{"num_hidden_layers": 17, "hidden_size": 128, "num_attention_heads": 2, "num_key_value_heads": 2, "head_dim": 64, "intermediate_size": 320, "vocab_size": 4372, "hidden_act": "swiglu", "norm": "rmsnorm", "norm_place": "pre", "norm_eps": 1e-06, "positions": "rope", "rope_theta": 10000.0, "rope_fraction": 1.0, "qk_norm": false, "attn_scale": 0.125, "bias": "none", "tie_word_embeddings": false, "parallel_block": false, "init": "uniform", "init_std_qkv": 0.0662, "init_std_o": 0.0113, "init_std_up": 0.0662, "init_std_down": 0.0113, "optimizer": "adamw", "learning_rate": 0.00306, "beta1": 0.9, "beta2": 0.98, "weight_decay": 0.11, "lr_head": 0.00456, "warmup_steps": 471, "schedule": "wsd", "decay_fraction": 0.701, "decay_shape": "linear", "final_lr_fraction": 0.1, "batch_tokens": [8192, 16384, 32768], "max_seq_len": 1024, "doc_mask": true, "train_tokens": 120400000, "max_steps": 7089, "dataset": "wikipedia_en"}
Each number is 200 + 30 x the weight over its row's rms, rounded and kept within 0 to 999. Layers, rows and columns count from 0. The size before them is the row's rms in percent of the matrix's.

# layer 9 MLP gate, 320x128, rms 0.15, rows 72-75, columns 0-127
101,240,153,175,184,180,165,228,196,203,161,193,229,215,239,209,175,226,193,217,182,195,222,201,233,216,169,262,237,193,162,242,207,181,231,174,216,246,211,225,232,288,178,196,204,175,166,212,224,134,239,222,161,230,163,215,199,215,174,187,223,250,202,209,264,226,167,169,189,156,225,207,201,233,226,261,178,157,261,137,184,191,195,175,219,212,220,210,184,168,217,215,248,156,166,220,196,215,233,217,212,201,228,182,186,206,249,190,187,187,159,174,214,198,196,209,227,148,218,173,172,162,220,208,241,230,170,271,183
093,180,238,223,144,242,237,192,257,207,185,155,184,174,232,207,208,213,204,200,197,167,174,184,219,247,214,176,235,206,195,229,198,253,174,222,182,193,160,298,212,183,254,203,209,208,161,205,190,202,183,214,227,166,199,193,252,174,240,172,173,176,140,218,197,190,251,189,193,200,233,239,218,212,201,177,214,239,197,195,200,235,171,177,138,198,169,192,232,216,227,206,157,208,230,137,213,147,204,191,151,228,162,227,198,196,262,156,215,204,177,240,166,165,149,252,172,206,178,160,139,203,212,177,220,203,195,177,203
102,175,210,207,220,250,208,185,188,192,208,144,192,168,177,163,206,183,184,159,199,263,159,194,232,244,175,197,176,188,197,245,192,173,151,139,180,159,223,214,120,172,179,191,183,188,200,206,188,231,163,224,185,207,194,218,233,163,188,202,178,172,231,206,207,196,259,210,202,248,210,149,210,202,164,215,248,245,167,172,184,196,210,167,185,211,196,187,206,182,162,234,139,199,211,245,205,184,186,261,186,234,212,180,176,228,165,258,150,244,182,223,149,195,175,163,182,229,197,275,191,145,141,186,179,197,176,207,198
121,193,247,156,189,221,189,174,177,238,199,187,209,212,205,225,253,175,241,252,184,210,208,218,181,221,243,192,217,199,144,166,227,176,236,224,215,237,185,232,202,173,251,190,223,182,160,228,203,221,195,230,215,214,225,200,245,144,163,188,180,228,193,237,224,166,250,203,238,155,255,198,244,245,173,195,199,146,201,181,191,230,168,218,193,192,156,210,189,202,243,211,140,235,166,128,204,170,230,201,154,223,162,225,188,236,225,224,138,212,211,201,223,191,145,201,252,197,187,232,153,221,198,163,200,190,163,156,158
# layer 9 MLP up, 320x128, rms 0.139, rows 72-75, columns 0-127
107,215,199,214,202,225,145,193,151,181,240,212,291,221,191,234,167,193,135,200,216,225,184,204,242,209,239,140,170,235,215,197,201,188,142,223,176,177,215,190,153,180,187,164,211,220,213,208,183,215,185,182,231,275,155,243,206,193,234,201,201,200,204,178,178,268,171,210,185,237,166,219,225,194,179,182,175,214,223,228,202,198,193,186,225,212,219,192,197,170,196,189,170,202,217,190,131,192,132,216,226,121,236,218,198,216,203,231,217,217,148,188,191,242,187,172,173,211,191,188,187,166,144,189,193,165,153,275,181
098,148,183,263,182,199,255,191,258,250,184,198,171,181,192,190,187,252,179,223,212,177,238,156,184,200,172,208,224,215,219,197,177,274,237,220,235,188,218,221,197,271,205,191,194,224,193,196,181,176,238,201,222,190,175,163,197,161,229,166,178,207,206,211,239,167,230,210,182,182,213,202,200,212,289,189,220,226,213,179,209,203,142,197,179,225,180,181,224,250,215,222,179,215,221,168,226,203,178,216,169,196,175,212,191,186,210,205,250,176,195,200,156,119,139,208,167,216,250,150,160,226,187,203,280,241,188,196,173
098,203,189,217,170,218,208,208,154,185,192,190,138,187,162,197,198,221,151,170,172,198,237,187,154,177,171,244,185,216,126,227,214,241,190,166,252,224,222,241,207,165,253,158,222,195,190,203,231,167,157,235,196,228,153,204,232,180,219,194,218,151,220,209,257,221,242,200,183,210,173,196,176,204,190,206,203,240,195,162,237,242,223,192,163,206,192,196,215,219,234,274,200,170,196,200,173,218,200,226,201,259,202,176,223,250,242,223,188,223,147,231,209,201,238,163,222,277,243,268,178,173,232,206,192,209,225,174,192
118,174,205,202,171,278,242,181,201,175,159,137,193,170,215,187,183,172,242,205,143,228,199,208,178,218,200,159,183,207,197,200,156,238,235,196,191,162,179,223,209,171,198,222,179,214,158,220,199,199,202,180,178,247,198,186,219,238,182,190,168,146,201,259,219,178,182,181,238,170,173,203,228,137,151,192,196,173,162,208,215,196,222,211,167,183,208,201,217,157,194,244,214,334,221,218,224,149,218,161,210,182,169,144,166,248,213,185,234,176,225,160,194,183,215,170,196,219,195,215,194,220,213,199,215,205,188,180,259
# layer 9 MLP down (transposed), 320x128, rms 0.137, rows 72-74, columns 0-127
105,155,172,195,236,101,235,195,221,199,172,247,143,160,200,130,209,177,197,207,197,149,219,192,162,218,127,213,233,194,193,246,224,189,206,171,151,203,210,208,182,226,204,204,179,179,190,183,279,184,241,189,190,217,230,151,227,226,199,191,211,197,194,217,235,243,171,190,167,234,196,157,202,200,211,262,216,193,168,218,213,202,185,236,223,191,171,231,227,178,253,234,211,227,208,229,209,267,229,210,214,196,190,193,162,174,208,197,220,188,149,214,235,181,262,210,193,185,261,170,228,216,219,203,173,225,205,196,149
098,207,181,255,238,200,246,212,149,241,229,203,188,171,137,171,184,203,189,197,214,216,246,194,156,218,150,231,209,180,244,234,164,212,231,203,193,183,205,179,176,162,235,261,220,168,195,198,203,190,215,157,210,204,231,178,212,189,171,175,195,135,223,184,190,253,191,193,194,232,253,152,197,225,204,154,199,212,248,162,153,200,160,199,209,227,162,146,173,152,181,165,241,215,223,182,170,244,214,188,230,141,213,228,163,194,185,219,176,213,183,203,107,178,200,133,213,210,240,178,177,164,203,207,180,225,195,204,207
100,198,192,235,226,197,225,238,223,188,142,166,133,202,195,186,232,187,186,190,188,243,215,198,208,202,154,183,199,214,228,148,188,129,148,218,175,155,207,270,169,173,165,186,199,157,183,224,176,227,220,168,219,180,209,142,205,203,212,234,223,179,207,221,175,230,198,254,180,249,221,165,242,183,162,249,212,232,131,180,184,198,160,212,187,249,198,196,194,213,153,241,183,225,256,244,230,244,162,164,225,205,276,206,164,209,198,233,200,201,209,213,166,169,205,190,195,199,251,205,182,229,188,223,192,227,216,241,214